{
  "num_hidden_layers": 10,
  "num_attention_heads": 7,
  "intermediate_size": 896,
  "norm": "layernorm",
  "norm_eps": 1e-06,
  "init_std_qkv": 0.0325,
  "beta1": 0.9,
  "beta2": 0.95,
  "max_grad_norm": 2.0,
  "warmup_steps": 419,
  "schedule": "cos",
  "max_seq_len": 128,
  "train_tokens": 145200000
}
Each number is 128 + 32 x the weight over its row's rms, rounded and kept within 0 to 255. Layers, rows and columns count from 0. The size above them is the row's rms in percent of the matrix's.

# layer 5 attention output (transposed), 224x224, rms 0.0359, rows 26-31,58-63,89-95,121-127,153-159,185-191,217-223, columns 112-167
size [ 94  88  98  88  99  86 101  86  96  88  88  85 105 101 105 108  92 109  96 100 108  94 104  99 100  91  91 116 112 113 120 102 131  93  87  92  88  93  92  84 114 106 109 109  96 105 111]
[[112 120 179 133 114 149 134 158 105  94 141 176 117 108 110 143 115 133 142 121 181 124 160  87 146 137 118 174 104 189 175 118 162 137 126 136 134 125 139 150 201 164 140  92 113 159  96 109 173 132 181  79 157 122  95 126]
 [ 71 151 134 114 181 120 137 131  97  92 148 121 103  85 174  70 113 138 125 152 136 116 167 118 162 123 118 165 171 155 143 139 149  91 151 175  96 164  71  98 110 105 172 141 150  95 114 123  89 128 103 118 133 141 119 109]
 [111 146 193 123 167  93 135 134 119 125 123 155 143 103  90 121 164 153 150 127 171 143 170  74 107  83 163 199 115  89 113 209 123 154 156 155 107 151 174  90 116 137 179 143  99 116 151 124 134 109 128 116 169 184 148 153]
 [218 109 174 180 141 130 104 141 126 143 143  76 181 131 140 145 154 108 146 119 129 166 169 116  99 103 108  91 171  96 159 156  72 107 179 139 149  76  95 152  46 142 137 125  97  92 115 166 114  93 132  80 113 107 151 138]
 [120 127 140 154 102 110 165 188  84 135 131 130 134 122 165 160 179  90 179 118 112  99 123 188 119 223 132 115  98 130 164 124 159 131 138  73 124 115 161 106  85 165 201 117 123 162 101 121 144 139 132 107 116 142  95 117]
 [168 134 111  88 116 144 160 120 157 108  55 114 137 143 157  77 104  84 164 153 109 140 145 167 112 184 145  90  90  89 136 118 158  72  93 130 185 127 129 105  58  60 129 142 153 126 153 155 106 146 117 134  88 120 117 170]
 [106 166  93 103 124  87 157  85 123 150 100 145  83 104 105  72  86 166 111  94 136 191  81 157 141  70 100  89 171 145 146 113 143 145 102 123 176 130 133 138 111  67 128  88  96 141  86  68 198  96 180 148 134 105 106 104]
 [172 131  61 117 153 160  98 167 136  72 174 137  79 167 182  67 102 196 119 127 111 119 100 146 125 155 134 116 162 106 115  92 163 140  71  87 127 121  65 145 149 126  94 143 157 138  98 156 194 156 108 138 115  64  47  67]
 [137 100 123 101 163 133 105  78 164 108 128 183 155 129 137  95  78 119 142 140 126  98  68 109 161  97 123 161 121  57 155 124 164  57 129 217 105  93  93  96 162 131 108 138 137 146 130 111 136 104 137 165 122  89 142  45]
 [147 116 174  95 111 146 121 120 178 152  87 135 164 119 114 139  79 133 156 152 105 123 144 173 122 132 157  78  99  94 107 134 102 152 128 198 144 156 146  90 153 173 174 127 109 161 135 178  85  89 127 138 123 166 167 148]
 [142 114 127  69 146 116 121 114 133 126 126 131 141 113 107 118 140 148 141 157 115 145 142 202 128  88  67 165 103 105 120 120  87 133  89 121 125  46 168 152  71 110 116 165 103 159 104  98 169 108 129 146 138 118 100 185]
 [109 126 134 106 125 128 173 102 160 129  97 135  89  78 144 160 124  89  95 162  48 107 131  93 135 152 127 112 154 107 153  51 147  79 102 148 130 115 152 151  80 157 139 123 149 113 133 204 101 146 116 112  97 103 136 109]
 [106 156 151 136 138 115 141 141 110 167 158 157  92  51 117 148 160 102  92  89 153 107 173  91 136 159 180 172 124 158 120 150 117 128 154  54 120 124 147 135 141  98 108 116 119 160 130 129 161 168 146 164 184 153  96 121]
 [ 84 129 163 133 130 163 132  59 122 138  95 140 151 106 113 122 104 146 130 125 138 188 112 112 165 112 123  72 102 171 138 102 173 130  67 162 156 144 121 153 124  93 104  86 131 136  72  90 172 142 132 137 166  97 155 129]
 [147 163 135 116 135 152 102 112 120  43 144  94 121 167 199  98 110 183  81 127 100 164  97 114 123 122 115  85 170 136 119 132 163 108 115 129 121 127 147  92 107 101 111 129 112  90  83 196 114  50 115 148  81 137  63  87]
 [ 75 141 103  43 114 104  93 121 124 114 187 168 136 112  99  98 118 148 152 163 128  85  87 109 149  71 100 142 118  96 147 164 152 106 155 151  85 138 173 148 108 102  85 183 106 178  83  84 132 166 103 150 122 161 150  66]
 [176 122 106 130 146 142 131 150 152 170 116 136  87 108  95  81 119  73  71 155 145 149 158 128 163 112 149  89  95 119  86 109 122 132 151 157 179 101 144 139 145 185 183 159 114  84 152 163 120 155 143 143 136 171 118 171]
 [ 96 153 172 147 126 142 206 180  85 162 139  85 145 144 115 103 188  89 159 127 155  86 125 140 131  98 140  49  93 150  83 124  90 108 152  84 111  76 112 136  87  70 137  72 136 129 110  94 147  84 111 155 138 116  98 169]
 [142 142 179 110 123 105 119 145 108 107 113 106  96 128  97 108 118 138  77 120 119 149 141 121 152 175 148 146 126 119 181 134 136  62  89  80 208 147 111 130 123 114 134 160 136 107 139 108 116 123 170 100 131 105 116 136]
 [ 94 150 154 131 149  93  98 108 149 125 184 149 148  53 134  99 169 164 130 156  84 103 125  88 139 113 175 122 137 156 121 135 136 148 153 100 112 127 116 131 116 128  97 130  85 123 125 154  99 131 143 136 180 121 131 163]
 [120 150 131 104 129 137 133 109 118 105  78 158 106  84  88  80  76 202 126 134 140 115 123 106 165  87  95  85 136 168 161 136 147 164 115 105 163 127 142 139 105 113 120 137 119 143  93  78 191 135 133 105 148 147  93  94]
 [145 125  99 156 123 171 105 170  81  59 125 112 104 158 171  87  96 184 160 127  90 121 147 140 156 154 133 144 111 129 134 174 229 155  87 102 105 150  86 123 153 120 108 134 111 140 150 144 190 102 125 126 109 127  84  84]
 [110 109 131 139 191  85  91 126 119 119 130 157 107 103 129  81  99 139 128 117 154 119 139 130 173 123 136 158 133  48 171 186 150  61 127 235 116 126 123 101 176 146 132 123 154 157 177  86  99 129 141 121 146 138 166  36]
 [178  79 156 116 178 146 137 169 168 127 145 139 125 151 121 113  91  86 134 153 128 151 157 139  97 128 150  41 105  97 158 140 117 147 167 224 137 113 161  90 139 175 175 124 142  92 111 160 102 137 135  84 178 170 168 119]
 [140 153 129  90 121 160 223 150 104 112 144 169 100 115  81 124 150 147 139 138 137  66 143 119 112 136  53 173 111 121 106 151  37 147 143  96 139 147 146 163  43 121 187 133 157 105  75  74 178 123 108 111 108 126 126  99]
 [139 122 140 140 139  93 137 130 157 122 125 109  94  94 135 159 132  84 102 144  94 120 145 102 109 148 185 134 131 139 175  95 164 112 110 173 200 128 131 128 114 168 130  98 134 102 184 196  45 119 153  87  96 125 156 117]
 [173 114 136 163  90 156  98 117 139 139 181 124 135 102 115 171 130  56 141 143 169 135 125 131 172 102 174  92 111 123 116 112 121 186 136 115 131 115 137 137  96 105 156 144 173 173 140 127 108  92 205 127 101  97 106  99]
 [141  97 126 126 103  71 131 113 158 135 132 169  80 120 136 133 142 107 136 137 151 208 157 155 120  79 116  74 140 111 127 180 186 144 110  79 108 122 105 121  75 102 157 130 156 125 120 144  89  79  85 127  97 175 117 115]
 [148 123 127  91 149 172 133 150 147 169 129 106  95 138  80 121 131 131 103 158  97 134 104 133 103 137 117 115 134 129  82 170 142 100 126 139  48 151 126 124 116 157 155  88 101  77 122 111 154 175 106 118 175 126 195 101]
 [129 116 133 176 136 155 140  88 134 173 161 194  91 153 156  90 178  90 134 139 148 108  70 118 133 111 176 160 105 147  92 128 134 154 157  82  69 105 159 147  78 155  83 171 133 152 153  68 124 172  90 124 144 170 146 142]
 [136 109 126 142 142 115 177 148 148 120 122 126 168 136 125 123 147 122 123 135 106 128 174 135 160 182 105 108 123  90 108 158 172 125 116 125 148 123  74  36 191 137 148 126 140 124  85 137 158 179 179 133 117  85 100 136]
 [153 114 119  67  89  94  73 150 127 139  74 121 121 143 148 184 106 163 109  89 128  83 127 146 125 169 115 113 185 123 128 104 112 115 159 121 119  93  47  96 155  94 175 151 123 109 160 118  98 147 188 126 121 146  71 161]
 [119 129 168 211 187 148 152 109 140 180 151 137 122 154 150 150 211 106 138 143 132 121 132 146 100 182 147 100 105 135 114 157 136 162 102 177 163 120 139 159 107 197 124 146 112 122 145  98 158 137 191 136 163  83 131 129]
 [127 180 171 126 131 109 156 139 144 171 185 141 124  47 128  92 181 161 117 140 108 112 117 101 123 143 163 122  79 126 142 145 156 152 162  79  71 180  93 156 133 115 129 115  96 110 126 138 127 136  92 140 171 161 154 137]
 [105 149 105 148 126 151 142  57 110 115  80 151 134  86  79  64  88 204 126  91 131 137 142 135 159 131  94 132 103 173 159 104 171 181 119 100 165  96 130 129 123 150 143  99 113 147  58  97 210 135  98 143 139 139 119 104]
 [143 145 102 150 118 145 101 139 106  98 149 108 101 152 202 114  99 180 136 109 148 132 149 125 140 123 102 127 127 137 161 126 176 152 139  84 151 108 121 115 148 142 101 121 107  98 174 151 141 103  99 147  86 121  67 119]
 [ 83 133 125 113 175  77  85  90 131  82 143 137 129 137 134  98 127 119 145 100 133 120  65 151 203 115  96 162 145  64 141 152 187  97 145 207 146  95 112 108 156  90 140 133 118 141 108  97 111 132 132 141 151 134 180  25]
 [176 100 112 100 155 124  86 176 145 145 104 111 139 178 156 153  75  84 138 142 125 119 107 115  94 148 203  51 128 126 174 126 136 146 170 192 164 124 140  81 142 168 156 124 131 121 120 172 138 106 157 130 149 148 138 153]
 [127 158  99  96 120 124 179 148  75 106 129 102 111 127 121 153 176 155 123 100 135  49 147 132 104 147 100 149  74 115  86 115  53 122 143  75 108 147 123 127  41  57 115 138 101  93  35 104 161 132 126 160 129 108 134 143]
 [160 133 179 134 143  88 139 143 142 132  80 113  89 122 132 155 121 118  91 132  34 116 136 136 155 130 153 130 146 121 178 113 167  92 122 135 225 129 126 149 107 135 145 131 167  96 175 172 146  94 122  66 124 112 152  86]
 [114 114 151 125 116 145 131 137 132 107 134 168  79  91 102 150 126 120 110 105 157 113 124 174 158 111 143 150 121  85 113 105 130 127 135  87 115  96 148 110 119  66 128 147 176 163 128  91 144 152 199 177 173 125  54 134]
 [162  84 156 172 131 177  79 118 150 160  64 156  62 113 108 134 140 148  89 145 118 184 149 102 142 132  99  95 100 152 133 123 217  99  89 145 122 119 106 149 118 148 117 140 137  78 152 148 149 126 160 109 164 153 122 140]
 [170 127 134  36 129 144  71  86 102 100 125  87 143 162 157 149  99 176 114 117 107 113  75  86 100 113 115 129 120 116  82 103 155 170  88 216  70 149 131  89 146 149 116 144 119 116  97 180 133  91 148 145 143 119 129  62]
 [ 60 136 123 123 108 133  68 112 155 108 188 197  91  60  91 139 154 167 115 111 133 117  96  64 108 115 104 177 170 105 140  91  92 139 134  99  95 114 171 181  85 113  82 174 118 132  89 111 155  86 101 193 174 151 130 113]
 [125 127 101 122 130 131 118 139 186 179 171 133 184 101 111  60 129  96  62 145 148 138 163  95 143 128  96 104  84 109  63 132 118 144 111 140 229 101 120 120 161 127 118 144 167  86 119 137 203 117 121 154  93 169 123 158]
 [188  84 180 174 116 150 144 167 112 178  94 150 149 172 145 178 175 126 151  89 147 118 146 120 137 134 120  75 150 109  96 168 173 152 161  87 159 110  92 137 156 117 129  91 126  88 111 109 139 140 128 192 152 139 105 175]
 [ 83 131 180 163 110 104 111 118  98 113 146 163 137 102 102 107 140 149 110  99 138 181 155 112 118 136 139 140 134 164 138 180 120 121 101 126 230 152 126 151 135  78 167 163 123 130 168 104 145 158 127 112 140 103 117 132]]
# layer 5 attention value, 32x224, rms 0.0406, rows 26-31, columns 112-167
size [104  98 107  95  99  97]
[[128 143 151 160 158 138 124 116 178 111 150 107 106 119 144 161  98 108 187 165  97 152  76 118 162 114 214 117 110 154 121  97 113 187 144 110 124 154 152 169  93 145  90 148 171  81 156 135 175 127 123 147 120 165 143  89]
 [150  90 116 133  96  77 154 179 134 138 189 141 136 102 119 215 150 107 109  88 220 138 222 140  95 155  84 187 121 152 141 118 132 158 114 101 105  92  87 156  86 102 164 120 127 133 152 139 115 138 150 141 178  89 135 111]
 [177 114 145  63 121  61 110 106 168 152 159 106 122  86 140 128 114 142 152  95 131  92 147 161 113 139 145 111   6 171 127 115 148 136 143  89 141 150 156 112 173 161 127 143 151 149 144 109  79 145 165  96 116 159  95 154]
 [116 137 124  39 107 152  95 151  88  97  88 139 110 120 136  71 136 134 209 105 108 146 149  85 120 161 158 123 127 166  91 129 123 179 163 176 162 188 124 107 114  59  93 115 110 163 116 108 168 162 170 194  77 150  86 131]
 [146 104 141 143 113 178 131 125 106 113  79  64  85 104 143 135 107 155 138 166 135 146 145  98 100 139 195 131 146  98 136 170 123 154 137 210 124 128 143 106 154 154 129 121 152 128 175 110 101 165 141 134 166  91 169 210]
 [120 157 128 178  94  92 116 107 168  96 127 123 132 130 107 113 107 155 102 108 162 111 171  96 158 127 112 106 155 161 181 120 129 135 129 169 205 150 182 122 161 152 118 141 113 117 150 113 144  69  74 140 128 112 166  73]]
# layer 5 MLP up, 896x224, rms 0.0493, rows 0-1, columns 112-167
size [ 96 100]
[[143 141 121 131 124 133 151 181 125 193 147 137 124 164 125  87 120 153 123 118 148 104  93 149  90 153  92  79  54 154 145 139 143 163 115 180 100 136  78 123 154 139  65  82 184 136 162  95 138 137 147 165  97 157 212 140]
 [120 160  87  74 165 136 138  66  93 159 121 175 130 113 143 118 162  89  90 152  52 141 108 224 101 141 150 164 149 161 102 119  97  90  55  91 130 145  95 134 123 168 155 132 195 136  85 134 148 100 151 141 136  54 156 114]]
# layer 5 MLP down (transposed), 896x224, rms 0.0392, rows 0, columns 112-167
size [ 96]
[[143 218 104 110 146 114 165  97 157  61 122 217 147 161  98 133 117  91 160 152 130  97  91 147 133 124  96 193  49 118 105  99 138 128 109 128  96 162 173 172 119 155 159  95  81  83 144  95 158  89  93 138 122 123 170 137]]